{
  "num_hidden_layers": 11,
  "hidden_size": 448,
  "num_attention_heads": 7,
  "num_key_value_heads": 7,
  "head_dim": 64,
  "intermediate_size": 1792,
  "vocab_size": 8192,
  "hidden_act": "gelu",
  "norm": "layernorm",
  "norm_place": "pre",
  "norm_eps": 1e-06,
  "positions": "learned",
  "qk_norm": false,
  "attn_scale": 0.125,
  "bias": "none",
  "tie_word_embeddings": true,
  "parallel_block": false,
  "extras": ["capped logits"],
  "init": "normal",
  "init_std_qkv": 0.0205,
  "init_std_o": 0.00437,
  "init_std_up": 0.0205,
  "init_std_down": 0.00437,
  "optimizer": "adam_atan2",
  "learning_rate": 0.00062,
  "lr_mult_qkv": 0.5,
  "beta1": 0.9,
  "beta2": 0.99,
  "lr_head": 0.00656,
  "max_grad_norm": 1.0,
  "warmup_steps": 327,
  "schedule": "wsd",
  "decay_fraction": 1.0,
  "decay_shape": "linear",
  "final_lr_fraction": 0.0,
  "batch_tokens": [32768, 65536, 98304],
  "max_seq_len": 1024,
  "doc_mask": true,
  "train_tokens": 419400000,
  "max_steps": 6804,
  "dataset": "wikipedia_en"
}
Each number is 200 + 40 x the weight over its row's rms, rounded and kept within 0 to 999. Layers, rows and columns count from 0. The size before them is the row's rms in percent of the matrix's.

# up: layer 2 MLP up, 1792x448, rms 0.0398, rows 995-1025, columns 112-223
# down: layer 2 MLP down (transposed), 1792x448, rms 0.0258, rows 995-1025, columns 112-223
up995,105,175,173,263,178,182,194,142,268,218,164,211,254,252,206,259,176,248,258,139,172,201,211,181,204,149,219,178,240,238,127,264,180,224,234,176,163,220,229,198,161,208,167,194,213,196,107,207,159,223,289,200,150,180,250,184,171,208,226,260,175,260,148,220,224,171,244,268,205,199,190,202,209,123,276,262,242,239,219,162,227,175,200,186,231,269,235,202,109,145,232,180,93,217,206,232,186,165,168,234,142,230,137,176,165,217,199,174,239,262,222,274,254
down995,084,156,166,258,154,235,217,250,252,232,111,172,238,190,242,175,176,186,198,207,171,257,157,159,192,163,234,153,162,227,184,211,141,175,195,225,144,240,265,170,146,257,199,247,197,204,176,240,197,244,227,97,221,196,220,172,175,197,217,171,184,223,138,231,274,146,165,204,222,202,240,188,168,139,203,172,301,245,185,174,272,190,211,166,232,203,157,153,160,206,257,197,132,171,198,229,158,187,190,224,193,198,175,199,222,214,229,178,264,194,200,245,174
up996,106,219,163,195,257,257,215,227,253,235,164,210,198,249,236,242,188,231,226,209,218,194,220,191,206,180,187,196,220,181,216,207,141,225,237,215,130,250,205,136,208,219,205,190,217,196,217,165,164,270,253,205,197,123,185,98,153,227,237,213,261,206,191,205,199,195,240,291,164,172,193,200,211,161,178,231,159,215,184,236,192,180,194,193,223,198,220,219,155,284,338,166,41,183,202,210,199,185,206,176,149,272,147,182,221,213,236,196,230,180,160,216,172
down996,114,190,185,116,201,217,134,176,128,189,213,252,185,209,170,105,211,175,262,133,190,200,205,219,190,171,195,210,217,212,171,255,221,222,291,176,199,215,209,167,164,284,185,130,191,187,224,280,294,253,244,253,207,169,167,179,176,177,169,220,144,136,206,211,248,208,213,136,205,172,208,185,152,324,201,218,254,174,165,222,219,144,294,214,231,241,165,230,171,158,167,230,225,210,253,243,238,198,295,192,211,163,197,319,209,262,201,228,181,208,130,185,245
up997,100,232,135,246,183,224,231,160,240,212,196,163,233,198,198,170,248,164,220,161,159,141,136,197,222,149,171,224,226,212,241,209,183,260,204,196,213,216,232,178,180,247,216,178,238,205,177,152,194,231,215,202,134,169,186,175,194,199,259,166,185,241,202,247,247,199,281,250,223,218,162,179,195,151,198,225,209,233,179,235,252,208,143,195,210,222,214,160,180,223,162,161,162,241,169,173,173,199,264,217,157,177,168,90,170,181,193,221,193,172,178,214,263
down997,104,176,237,144,229,195,95,190,229,274,175,192,242,219,219,116,119,159,138,188,178,208,213,246,226,235,175,213,198,224,241,188,173,179,185,85,166,218,213,157,235,291,211,223,166,225,101,280,174,234,169,192,197,135,178,233,253,188,137,161,199,124,259,172,277,197,139,198,134,244,164,161,151,209,171,199,191,186,198,203,179,203,137,138,158,198,179,251,202,192,206,280,250,160,159,200,211,203,218,189,195,214,222,254,174,228,197,235,191,115,239,195,153
up998,097,188,244,295,204,245,183,208,173,267,215,247,269,155,197,189,254,203,218,161,139,227,298,156,188,226,180,214,203,189,195,257,167,181,237,183,138,188,197,174,139,209,291,194,249,194,182,200,254,277,188,172,160,218,217,217,220,225,226,310,220,275,192,208,161,130,220,187,206,243,236,238,224,234,220,184,218,162,175,156,190,229,169,214,198,197,155,163,175,252,244,177,168,193,137,227,252,125,169,187,173,212,237,238,140,254,146,222,271,238,287,215,233
down998,105,212,181,198,271,188,199,239,209,185,215,122,200,225,199,234,139,267,192,192,201,200,183,148,223,237,208,166,184,197,165,153,183,180,160,239,196,177,210,198,242,100,124,165,221,226,175,168,166,198,157,154,251,299,222,210,204,207,154,117,221,218,194,181,125,259,191,131,180,165,235,231,175,200,282,238,132,173,179,172,198,183,184,210,191,129,164,166,256,143,236,228,216,218,170,177,227,209,163,173,200,173,205,183,255,131,271,232,281,195,253,217,199
up999,158,242,175,187,222,180,150,104,225,199,183,178,245,198,210,186,196,236,258,156,253,183,179,290,196,241,209,169,237,186,136,168,181,242,191,144,159,207,220,177,172,274,101,213,216,153,203,216,214,180,268,114,198,219,245,237,190,161,245,220,229,232,185,164,250,175,275,217,233,188,185,128,132,206,181,282,218,238,146,245,195,229,128,204,169,219,102,133,88,180,271,215,144,229,223,210,204,166,248,173,123,198,140,196,208,146,225,182,201,207,240,250,220
down999,202,216,226,140,175,261,136,150,262,174,203,131,133,171,203,237,204,172,288,173,207,192,189,235,181,264,185,171,138,206,179,195,196,157,175,205,251,252,233,206,253,217,264,166,191,160,168,164,248,274,212,174,173,143,209,264,168,206,184,175,154,144,295,187,153,248,106,177,206,173,161,226,174,215,137,232,55,180,194,274,212,195,223,149,136,223,180,192,198,276,207,251,216,199,187,166,193,235,173,188,228,225,168,194,196,314,156,214,253,229,135,199,216
up1000,123,261,219,228,150,285,169,200,244,228,160,184,196,189,184,180,222,202,225,158,189,127,188,155,204,181,105,199,214,215,199,116,166,174,252,165,190,273,272,195,208,222,154,193,246,207,115,240,175,244,236,178,123,205,212,215,199,164,267,154,270,281,211,140,122,246,212,226,244,203,196,235,235,156,163,314,216,181,211,215,203,129,238,163,191,193,158,199,202,233,147,161,99,196,189,199,207,158,239,207,185,198,170,154,177,217,174,221,236,250,241,169,232
down1000,135,177,199,277,182,228,195,260,174,121,248,143,210,250,213,177,274,197,169,160,205,252,204,168,233,303,257,222,171,222,190,182,218,179,110,253,275,252,198,245,228,156,202,208,234,193,209,163,217,203,170,212,192,230,249,263,166,241,185,207,139,248,243,178,187,230,206,173,267,194,117,218,242,147,221,157,143,268,205,193,208,275,221,166,165,266,173,203,264,261,172,205,225,269,204,163,247,205,146,295,244,230,256,242,180,232,218,196,294,186,215,188,207
up1001,110,211,160,248,174,200,215,125,260,217,155,189,204,193,190,221,164,211,242,121,210,251,171,216,193,145,121,177,240,244,130,258,198,199,254,193,175,209,262,225,109,204,175,236,234,161,162,199,125,245,283,216,149,154,176,173,199,228,223,294,147,212,185,263,150,215,273,259,177,193,190,201,192,165,268,247,219,125,226,191,216,144,216,185,183,221,157,217,139,170,193,192,197,214,187,214,190,160,203,190,162,212,164,195,144,255,192,156,283,193,226,228,254
down1001,085,225,189,204,168,195,211,144,202,207,184,195,203,305,218,196,161,199,273,153,276,255,221,183,196,124,201,232,281,246,229,270,152,260,209,193,210,201,179,186,124,152,182,211,170,232,150,220,211,251,269,162,184,199,212,244,215,254,211,248,174,237,151,285,228,217,222,228,201,282,190,260,175,113,203,237,242,151,182,169,175,135,122,185,167,172,151,214,221,199,180,173,163,238,131,170,158,162,187,214,198,182,202,167,193,277,195,183,222,139,335,222,202
up1002,085,222,180,209,198,202,217,158,217,264,151,169,241,218,208,214,147,284,194,189,167,192,189,203,195,186,207,170,245,182,165,221,193,217,234,187,181,274,208,136,157,222,125,226,224,172,188,205,200,91,254,215,182,199,163,215,180,229,190,193,199,254,189,232,213,211,257,229,168,205,218,128,200,108,309,215,272,273,146,189,250,152,136,167,224,218,229,146,192,140,184,163,159,272,207,165,217,185,237,221,189,226,199,200,204,170,268,196,209,171,218,253,278
down1002,079,189,130,237,198,218,257,183,177,213,202,170,116,226,228,287,198,208,188,259,208,224,178,158,197,205,224,214,179,157,250,186,212,181,211,144,152,200,198,148,215,192,279,234,238,156,231,165,190,155,210,209,158,196,207,165,153,293,109,208,231,227,134,264,204,209,256,189,135,198,215,264,255,215,249,227,179,217,165,194,267,220,257,213,189,276,234,164,183,152,246,261,182,224,143,231,167,131,210,217,203,192,261,240,95,287,216,214,265,154,246,165,226
up1003,098,256,199,225,176,236,182,177,303,249,116,246,242,200,159,153,174,231,266,172,248,192,153,190,206,160,175,196,228,247,111,218,123,204,271,216,190,209,285,202,139,232,197,230,249,126,161,207,149,236,245,211,189,194,205,178,176,198,260,224,175,215,190,240,209,235,191,173,171,232,241,239,213,163,221,291,303,160,148,139,208,164,187,134,199,294,134,208,119,156,221,189,114,197,200,193,127,162,195,208,168,149,162,206,181,172,219,152,266,270,231,265,222
down1003,080,191,202,200,217,234,161,166,236,193,153,264,240,208,228,173,130,216,283,219,245,179,214,149,213,161,246,249,134,210,224,216,155,215,174,204,178,187,187,169,222,198,197,238,241,144,237,134,158,247,251,230,172,106,218,177,243,118,231,280,199,207,141,303,188,182,228,174,206,245,237,241,164,195,212,203,243,140,220,185,92,175,202,242,185,138,114,182,141,246,191,243,231,168,181,182,223,234,181,270,219,183,167,232,229,199,203,148,207,242,197,236,198
up1004,109,167,220,172,134,164,248,171,225,205,177,162,218,118,212,180,211,188,239,182,176,184,187,185,207,57,140,209,264,195,172,238,194,229,207,201,240,192,231,162,174,238,238,240,230,138,212,243,146,229,245,250,170,158,242,232,208,234,223,282,204,195,154,275,203,220,192,144,169,239,232,234,212,210,160,194,277,180,200,169,181,82,162,203,169,295,199,172,236,174,167,168,280,195,196,230,234,228,209,151,207,221,186,205,131,138,311,289,178,185,156,255,224
down1004,126,166,168,199,208,209,212,273,193,193,235,223,170,226,196,95,198,157,230,187,196,220,246,184,223,107,156,179,169,246,185,166,229,194,253,186,180,134,207,179,193,198,219,216,185,205,239,244,126,220,249,160,279,181,173,158,177,262,130,138,260,290,195,260,320,75,192,216,197,267,186,182,210,223,222,207,269,172,178,228,211,230,119,180,204,138,240,230,249,237,137,185,224,223,210,209,136,197,248,254,235,228,190,159,153,210,238,170,188,175,200,134,117
up1005,102,217,132,250,152,228,161,163,247,200,136,185,269,212,210,127,158,193,255,139,199,207,134,174,195,160,265,192,242,220,125,214,153,208,268,197,154,249,238,188,160,217,206,209,230,166,169,238,173,156,237,148,220,232,259,192,209,182,239,265,172,274,171,228,206,217,267,209,187,244,172,173,167,166,221,219,276,251,172,139,238,139,156,187,221,202,161,182,96,157,180,238,148,234,200,164,203,162,178,223,147,211,181,177,201,165,205,247,271,211,208,232,297
down1005,100,180,188,165,110,248,143,212,187,165,216,171,226,179,258,295,235,182,236,219,200,193,162,117,145,223,139,204,221,226,199,131,220,241,168,183,167,178,192,157,217,222,210,209,204,133,181,249,222,205,211,208,247,209,247,211,170,144,192,231,173,223,178,202,158,223,207,230,236,265,201,271,149,164,195,180,208,200,267,269,211,175,168,173,149,230,155,182,149,206,223,187,178,222,162,247,162,161,293,209,157,267,189,163,233,225,211,203,224,176,226,262,210
up1006,119,249,221,180,179,243,156,182,194,214,193,306,225,314,193,212,124,182,183,162,160,262,214,186,167,194,217,152,185,222,174,186,224,129,237,150,212,287,180,203,178,295,217,192,191,183,219,226,246,207,246,127,203,212,181,182,217,293,230,234,230,227,190,238,107,152,211,229,218,208,185,151,236,175,255,261,222,189,250,119,232,193,171,173,240,200,205,200,145,247,128,230,214,215,216,247,239,218,205,194,127,151,186,205,151,211,187,224,281,147,240,204,286
down1006,133,166,229,113,166,242,209,140,198,206,224,170,271,216,163,189,163,195,207,207,209,241,217,174,175,214,205,201,243,218,155,179,257,147,203,212,208,232,200,141,231,192,236,251,182,186,161,159,236,278,250,203,176,193,203,176,182,239,240,219,244,103,200,198,158,180,247,121,246,124,197,220,297,197,153,215,181,205,219,125,196,129,176,200,195,187,242,118,220,131,243,168,165,231,162,154,180,178,245,232,181,205,218,164,112,153,192,172,220,241,218,251,252
up1007,101,208,108,281,154,143,189,167,219,173,158,161,290,167,179,229,260,176,180,207,144,251,183,194,192,174,196,222,198,198,171,223,183,205,237,190,178,256,164,191,107,217,228,217,209,235,205,301,191,213,206,288,81,153,203,255,171,219,155,122,264,250,149,220,126,236,258,227,170,190,169,106,180,268,159,181,277,283,196,283,225,178,222,205,198,260,311,197,124,181,238,119,110,205,207,210,88,250,200,156,173,216,186,211,226,172,203,232,232,146,221,161,186
down1007,104,140,197,173,172,167,239,233,117,176,199,160,234,172,226,228,226,180,191,227,149,230,195,153,182,271,179,172,221,226,201,126,193,229,260,159,229,251,209,237,233,211,151,198,206,255,169,106,224,163,196,245,224,187,187,246,180,153,210,175,227,256,239,195,158,260,271,182,194,298,189,218,225,176,148,187,233,328,179,252,176,206,147,241,188,228,212,196,218,228,217,148,268,235,196,159,213,238,210,166,154,240,182,156,222,228,167,194,218,179,241,195,224
up1008,090,180,225,280,165,247,191,203,250,250,128,167,227,260,161,200,206,246,222,106,219,189,195,224,197,160,235,140,242,242,173,270,156,218,255,234,151,239,228,173,142,277,188,191,265,194,131,189,162,226,264,197,210,202,245,175,181,157,234,257,125,201,142,250,212,234,225,214,189,235,213,217,201,147,247,268,241,157,159,183,229,145,198,162,150,204,170,163,131,162,216,193,180,162,218,183,175,166,188,223,147,200,191,182,170,248,245,116,281,207,250,242,263
down1008,087,154,176,212,162,269,212,134,240,214,118,213,238,226,242,252,176,226,207,206,237,221,184,134,143,170,159,239,244,174,169,175,154,221,216,206,158,223,196,165,156,251,208,207,200,191,121,193,178,208,220,167,227,153,255,141,155,156,198,239,143,228,120,250,183,222,209,230,177,223,248,234,179,125,238,202,228,178,210,197,214,190,209,150,193,196,155,236,128,180,269,240,205,173,174,201,187,129,199,195,172,240,206,199,228,247,214,138,309,197,247,230,182
up1009,060,214,215,224,176,203,203,187,240,183,49,186,235,170,198,248,159,187,171,177,186,235,112,208,213,192,150,246,262,195,200,225,157,220,254,204,228,223,164,166,126,258,205,209,124,170,149,243,194,169,159,199,195,206,255,173,112,181,237,242,199,259,139,176,249,181,191,306,198,162,304,226,204,195,262,194,237,249,199,177,201,165,168,196,195,259,258,200,153,180,175,189,177,242,146,194,212,145,160,175,220,194,201,205,196,231,216,236,247,233,206,277,231
down1009,068,177,171,238,250,128,183,172,158,198,236,187,287,237,209,153,191,163,203,206,127,185,208,110,201,242,228,275,195,219,189,267,219,185,231,199,256,213,117,192,233,221,196,251,191,168,237,153,187,158,182,171,227,237,152,184,179,233,162,240,211,193,141,254,187,147,235,204,150,165,225,246,165,216,149,157,176,218,218,178,238,170,204,281,201,207,197,182,203,176,203,224,179,190,172,242,184,175,158,215,274,171,291,197,210,269,210,259,138,229,307,191,184
up1010,086,200,150,273,194,223,242,141,316,212,120,185,241,189,189,213,219,200,233,139,194,219,193,212,167,182,240,176,223,239,178,251,184,233,236,200,170,209,245,226,115,247,179,214,241,164,145,216,141,195,221,197,215,181,245,157,164,211,195,255,137,224,169,241,221,200,250,204,180,233,189,224,187,164,304,253,251,183,195,213,230,212,204,157,234,202,190,218,101,185,219,178,153,200,183,202,190,116,207,215,128,189,170,155,210,190,226,163,306,197,207,247,258
down1010,084,181,168,252,152,265,224,160,236,220,120,215,220,238,264,226,181,239,246,214,194,228,114,100,124,198,224,215,234,204,179,190,150,211,214,217,174,186,184,138,183,255,168,226,202,188,163,205,201,168,241,179,227,138,192,134,175,166,207,232,160,232,109,246,184,205,219,225,150,232,211,267,173,169,275,208,266,207,227,185,194,201,127,173,200,188,163,197,131,190,203,214,185,195,184,193,183,145,210,216,181,194,196,170,206,255,210,119,318,199,222,245,188
up1011,117,260,196,215,198,242,254,209,253,274,182,174,234,185,206,188,197,171,159,194,199,217,180,191,181,140,259,134,232,240,138,171,190,241,234,183,134,244,224,185,109,234,175,167,219,203,179,189,96,138,196,216,220,149,248,182,225,226,244,180,174,245,175,259,225,191,254,224,195,226,199,182,169,157,195,190,286,203,154,211,220,129,147,193,182,215,171,124,133,149,230,161,196,221,154,110,148,170,242,204,108,176,163,182,232,156,237,216,229,156,231,232,225
down1011,123,145,219,209,254,219,166,175,227,242,210,182,210,231,222,197,175,182,162,273,298,278,229,213,169,129,279,147,219,196,138,244,157,204,207,159,200,176,201,184,235,187,130,226,172,244,163,213,193,225,162,190,234,198,255,195,264,229,220,179,226,186,216,305,248,188,160,158,254,185,173,203,121,159,224,192,187,184,237,143,201,150,226,191,209,181,242,262,233,257,267,244,122,193,204,143,174,232,253,236,220,208,182,198,208,152,195,265,235,183,206,257,312
up1012,096,209,176,177,245,251,142,120,296,189,210,214,233,328,175,194,141,251,280,117,221,268,184,240,166,219,144,239,226,186,218,214,104,204,219,198,267,234,246,160,196,187,162,242,221,154,206,192,170,226,179,122,173,136,159,185,225,203,243,273,186,206,232,235,157,227,255,221,207,240,186,238,210,136,241,364,185,138,237,206,205,259,192,167,263,201,146,252,201,254,161,236,173,239,177,246,206,174,210,172,245,80,97,152,148,215,193,178,266,281,212,217,178
down1012,103,189,187,281,228,180,176,193,167,192,209,318,137,151,217,281,240,166,184,265,214,164,245,171,188,227,224,248,195,190,234,187,236,233,107,208,181,244,159,153,262,223,186,145,224,175,206,168,223,186,169,256,283,189,219,190,221,162,170,218,224,193,239,167,243,238,229,183,214,173,152,117,179,280,127,200,229,222,174,257,277,267,254,210,160,105,226,208,130,113,209,233,221,194,299,226,192,191,171,182,127,239,220,203,172,200,211,171,177,259,180,168,292
up1013,099,201,197,246,172,231,243,210,247,218,162,185,285,221,173,172,209,256,202,174,155,212,159,157,194,123,174,179,226,245,165,215,167,217,247,158,164,178,277,206,176,185,138,225,226,149,130,291,178,168,257,186,190,204,239,212,210,142,210,178,138,285,212,229,148,211,189,299,199,231,182,240,184,136,277,262,232,193,200,189,225,125,146,143,226,196,223,139,150,161,163,128,174,210,177,159,110,218,217,206,163,238,166,185,174,232,161,155,231,233,242,213,269
down1013,094,178,225,171,93,216,194,240,167,188,108,176,239,211,204,264,200,154,165,262,165,185,189,167,194,182,256,129,175,227,215,199,258,160,149,268,212,173,185,255,164,204,221,218,163,184,155,184,172,148,220,245,212,213,216,178,186,133,290,184,206,228,117,190,189,161,122,207,254,209,227,275,176,261,222,171,231,287,235,164,182,196,166,167,205,168,158,197,143,194,261,208,217,168,230,239,140,268,231,268,197,213,227,193,166,191,183,187,225,101,193,233,184
up1014,098,189,223,156,140,202,250,156,245,201,130,149,280,176,187,166,184,286,134,242,138,176,112,222,176,177,157,190,265,224,134,192,180,268,243,132,183,243,200,168,208,207,104,196,235,161,202,133,169,104,219,220,266,230,170,158,181,174,228,188,183,233,177,278,154,205,249,311,199,226,198,191,189,175,287,240,249,201,220,144,290,113,103,198,274,210,181,204,176,104,181,219,185,243,197,165,191,242,267,180,208,185,196,171,132,144,200,254,190,107,215,240,261
down1014,117,171,283,157,257,298,254,272,178,202,199,169,182,162,188,264,195,256,199,231,193,209,137,166,163,229,197,230,150,142,138,223,133,131,186,206,210,186,222,158,198,182,216,180,205,162,206,172,172,196,214,192,142,182,169,193,168,163,188,155,155,173,205,155,228,221,94,115,153,201,175,241,221,181,195,173,118,184,187,233,248,185,243,174,210,164,145,242,175,221,247,162,199,219,184,215,238,200,194,142,248,180,229,162,167,184,155,149,280,192,116,217,175
up1015,094,279,190,215,151,223,227,180,270,203,167,177,237,185,180,125,207,216,175,237,264,193,111,173,214,148,131,173,222,220,187,171,198,250,246,187,107,163,236,194,174,226,211,244,254,150,231,213,167,192,256,219,208,207,245,201,174,227,213,170,136,133,180,225,280,121,257,299,171,238,238,132,182,212,194,264,214,182,139,231,173,167,179,182,247,257,209,181,161,100,143,183,207,189,196,221,122,165,185,173,201,142,205,214,186,197,266,213,194,191,225,241,159
down1015,110,194,174,191,155,226,204,255,285,159,237,222,216,181,211,120,217,141,229,177,206,213,170,229,193,135,164,121,159,208,248,204,214,226,197,185,207,219,205,154,136,258,130,250,144,236,196,207,207,197,198,160,213,161,139,244,170,177,202,120,220,176,164,282,233,154,203,201,258,220,208,129,210,162,232,205,283,180,190,196,188,193,204,205,204,158,159,222,208,216,161,190,82,219,200,163,238,168,201,283,168,192,210,106,134,169,190,179,164,194,134,143,192
up1016,084,221,201,265,198,225,242,130,304,251,128,260,270,215,211,224,204,215,247,133,189,214,187,175,203,185,194,115,278,205,137,233,210,216,243,196,155,211,260,207,131,217,151,249,200,145,175,170,175,222,250,166,211,230,220,181,144,173,230,265,120,214,157,280,211,209,215,249,219,176,211,208,207,170,259,257,263,209,207,214,234,172,205,165,206,244,158,173,123,207,219,248,185,200,201,193,172,162,177,188,120,269,196,197,228,220,162,154,293,196,246,222,261
down1016,077,197,209,228,151,266,218,197,250,202,103,240,216,254,230,260,174,230,264,188,203,192,148,125,141,145,178,202,244,160,189,186,155,215,220,232,152,203,155,169,150,237,215,245,242,165,159,232,169,162,241,129,217,180,201,165,192,206,212,228,169,269,109,281,214,167,218,214,199,194,258,278,205,150,280,201,287,236,257,222,200,136,201,180,188,225,133,189,107,196,215,228,139,135,141,204,193,107,176,208,174,204,219,206,202,202,182,141,316,212,215,247,177
up1017,097,172,197,202,281,146,150,188,246,201,174,271,192,319,217,195,238,216,282,195,254,152,254,196,216,205,225,209,256,160,243,193,180,245,217,158,142,150,219,194,216,214,242,223,245,196,87,203,164,178,227,214,129,203,186,196,208,197,160,272,260,183,147,206,271,229,201,247,200,145,181,185,231,225,323,227,222,184,182,204,174,194,246,216,200,271,182,173,151,204,282,176,141,228,187,238,192,204,181,187,116,173,218,195,177,198,138,232,231,158,248,203,234
down1017,114,192,305,253,194,231,293,206,224,163,230,196,122,185,177,97,222,208,253,215,173,229,105,232,209,207,243,145,230,252,201,204,220,199,215,243,282,83,208,147,231,179,208,251,199,216,223,192,194,117,194,188,254,143,166,167,202,192,162,205,180,200,189,186,163,174,104,121,236,284,151,167,210,114,236,252,208,208,157,231,234,276,100,161,247,166,231,196,143,229,242,136,201,197,190,205,240,146,206,167,190,146,134,164,212,220,202,156,153,232,222,156,142
up1018,080,227,177,265,189,186,253,146,279,185,156,230,250,208,167,236,201,260,240,87,204,240,171,209,223,162,207,200,212,234,140,220,166,210,258,199,179,211,264,211,157,236,158,224,235,191,160,189,119,169,211,201,189,170,223,157,169,185,197,232,192,209,153,247,168,217,243,212,143,230,196,190,182,184,259,267,259,189,205,189,223,152,195,159,228,240,149,168,84,171,193,223,153,208,196,186,186,164,190,186,111,200,207,195,172,204,193,187,261,192,207,239,286
down1018,071,195,196,217,100,221,238,182,242,223,113,237,203,224,255,242,167,249,242,192,182,261,151,132,190,173,164,222,240,206,182,186,157,178,244,201,182,220,182,136,147,229,188,216,213,185,190,230,176,187,240,185,234,161,215,144,144,132,226,252,173,239,144,261,187,199,223,213,194,215,254,252,184,175,252,220,239,228,205,169,217,167,162,147,168,192,166,179,107,161,209,229,153,133,199,194,172,135,198,201,165,217,207,155,211,261,198,130,311,177,243,208,212
up1019,089,245,180,227,129,208,262,152,275,220,191,176,191,167,211,170,172,193,198,189,206,240,144,182,211,155,174,133,208,265,151,205,182,178,273,230,185,186,234,144,175,242,238,198,229,162,164,207,102,198,259,210,221,218,249,197,189,142,229,144,141,251,138,251,187,205,212,213,136,261,230,219,161,191,248,217,270,193,211,180,267,146,178,180,219,180,187,166,132,160,173,182,138,213,190,146,156,166,243,231,93,244,179,177,177,170,245,198,254,204,227,207,241
down1019,083,150,135,211,143,224,218,126,228,230,159,233,218,195,206,233,224,230,230,205,241,210,130,112,189,126,183,184,205,202,204,196,169,219,300,207,140,180,214,172,149,272,195,230,241,204,166,202,137,164,214,241,238,200,224,163,165,145,194,208,137,268,159,284,225,167,158,266,194,209,242,266,159,242,239,168,225,216,219,209,224,170,199,145,186,181,134,212,125,212,212,204,144,165,159,200,187,134,207,251,216,196,213,167,194,224,229,161,280,197,280,245,148
up1020,114,220,186,202,211,289,220,221,194,250,207,183,152,246,207,228,117,146,282,171,220,218,178,177,175,151,154,200,221,248,156,180,118,163,231,217,170,191,196,233,192,224,198,257,218,174,216,210,165,232,205,206,221,146,223,129,172,260,319,174,183,274,212,240,141,229,237,234,174,127,234,282,172,74,232,231,216,180,252,185,250,203,256,184,214,169,155,245,234,244,201,250,192,230,198,165,161,185,190,301,214,151,143,142,212,244,150,193,200,279,196,187,229
down1020,123,237,179,257,150,272,193,126,259,204,150,149,214,230,192,121,222,193,243,239,240,298,249,193,193,213,215,210,171,155,206,158,145,185,286,229,146,182,211,206,250,184,195,194,82,201,267,154,186,194,229,191,177,138,235,196,218,251,231,255,229,202,225,200,237,139,224,267,136,200,199,185,298,248,174,223,135,243,244,199,195,209,157,212,262,191,197,144,239,261,73,255,230,231,217,146,165,226,211,251,244,225,158,131,133,204,190,201,186,214,119,218,192
up1021,131,240,166,210,188,281,233,162,253,186,169,160,236,205,184,171,163,228,226,139,176,232,195,201,200,167,166,113,168,256,194,205,252,181,224,216,162,206,230,195,153,282,235,238,243,185,205,269,140,223,289,131,135,163,199,208,178,173,166,201,157,218,216,214,214,123,266,211,199,278,222,136,227,203,134,268,305,147,200,215,198,166,161,113,214,290,203,195,219,210,113,200,195,196,212,165,210,153,187,217,179,223,219,202,237,179,295,167,210,159,202,206,193
down1021,139,265,228,168,177,211,167,184,235,151,167,116,228,119,192,262,184,222,207,172,221,165,176,236,203,241,238,236,178,271,244,230,223,189,224,177,249,210,280,224,236,198,230,204,203,160,238,142,249,240,230,168,111,155,124,196,206,194,208,196,129,150,176,225,142,236,146,147,226,161,196,188,209,185,220,248,131,250,188,274,199,91,184,221,191,213,206,184,260,195,190,257,156,183,204,213,227,259,189,197,214,161,260,193,248,215,203,179,239,207,203,187,183
up1022,103,182,223,253,184,199,210,193,249,207,132,245,238,239,183,244,162,242,275,145,191,171,209,213,193,170,207,140,271,281,122,233,195,240,230,230,193,221,255,259,155,209,220,261,244,175,179,220,167,212,276,159,207,229,187,159,191,204,277,279,184,209,189,262,199,199,241,231,175,233,207,254,221,191,241,289,233,149,185,218,155,115,167,140,214,252,143,152,141,173,266,244,183,202,204,204,128,147,211,261,190,190,177,164,154,212,225,170,315,180,242,241,264
down1022,086,170,256,280,97,263,205,210,190,186,101,251,195,229,197,203,145,188,177,244,163,184,171,205,142,230,193,261,202,174,203,237,197,242,162,190,205,196,188,182,171,247,198,246,249,196,175,202,214,206,230,154,187,145,157,132,232,187,246,324,169,211,195,301,231,198,190,241,227,302,216,243,194,196,230,210,225,204,257,150,113,178,150,151,208,173,140,274,136,224,251,199,128,146,202,221,198,171,163,215,198,198,177,172,217,166,199,138,194,220,155,229,172
up1023,113,190,241,209,134,160,189,166,215,234,173,224,229,238,181,299,209,241,259,162,151,206,181,161,179,195,137,180,213,233,172,222,194,173,229,197,100,185,263,218,139,268,160,211,166,207,165,173,149,130,209,203,143,207,224,234,188,202,193,253,208,244,218,252,224,206,312,272,217,200,242,247,196,102,269,209,244,158,228,224,193,157,149,204,201,244,148,139,185,169,188,240,181,269,212,185,219,180,225,183,113,206,154,162,186,180,149,206,220,132,226,235,232
down1023,102,168,248,183,141,170,198,288,257,224,225,260,177,192,185,170,262,176,219,193,151,169,203,138,169,266,135,189,226,207,170,218,195,258,187,164,107,222,238,147,189,182,123,188,145,236,143,208,198,120,160,191,230,189,252,135,208,190,270,184,207,215,180,196,277,207,195,247,244,181,230,226,188,215,237,221,243,175,193,274,233,125,187,236,213,140,155,203,258,185,150,181,174,179,223,247,161,185,188,150,197,301,169,139,222,205,215,167,167,270,164,135,189
up1024,068,239,152,199,188,209,293,217,231,211,170,222,102,152,198,212,229,212,271,212,243,217,153,188,168,154,137,232,235,192,211,125,150,163,222,222,156,151,236,181,145,233,115,147,225,177,206,209,197,206,260,183,194,168,212,169,108,230,172,269,197,188,158,180,235,160,209,174,159,217,260,196,231,239,233,195,294,241,220,209,248,218,180,157,198,200,158,205,210,205,184,186,163,210,158,215,219,167,226,192,187,209,173,143,166,244,245,123,186,217,80,238,221
down1024,099,174,193,204,211,216,240,114,262,230,216,220,224,187,234,196,175,225,204,212,147,129,111,141,250,229,229,198,186,199,217,153,217,181,232,165,219,191,257,221,233,191,139,253,217,160,241,157,171,157,183,173,130,171,188,226,204,196,226,266,198,259,226,161,188,157,158,165,154,182,222,266,204,102,166,163,126,193,227,265,240,216,184,262,190,214,304,224,145,204,159,172,184,179,126,172,290,218,144,184,304,217,289,157,232,208,240,196,176,239,235,144,206
up1025,097,214,167,216,188,212,213,167,240,195,179,121,225,173,155,184,211,158,200,199,177,204,169,155,182,158,110,178,192,222,188,164,225,204,246,216,101,184,241,221,210,168,151,223,212,178,165,252,175,235,280,184,160,225,180,216,140,301,223,224,242,199,111,228,212,182,212,174,153,235,207,221,191,223,168,203,221,186,174,235,249,200,251,162,135,233,204,161,165,206,172,162,211,198,166,190,190,199,224,236,170,280,204,194,174,259,215,229,216,219,185,199,231
down1025,084,145,232,196,125,229,171,195,130,199,168,209,245,188,225,307,162,173,241,211,268,137,195,119,204,209,246,194,163,178,244,230,188,234,160,186,99,153,155,175,234,200,194,253,249,187,165,208,136,204,191,185,164,199,191,143,225,154,148,257,215,217,200,125,211,227,207,177,240,190,235,176,237,203,206,150,206,224,172,223,214,217,231,242,154,240,196,247,174,213,194,174,184,182,218,204,151,164,153,280,168,275,209,235,164,162,209,131,215,212,250,209,154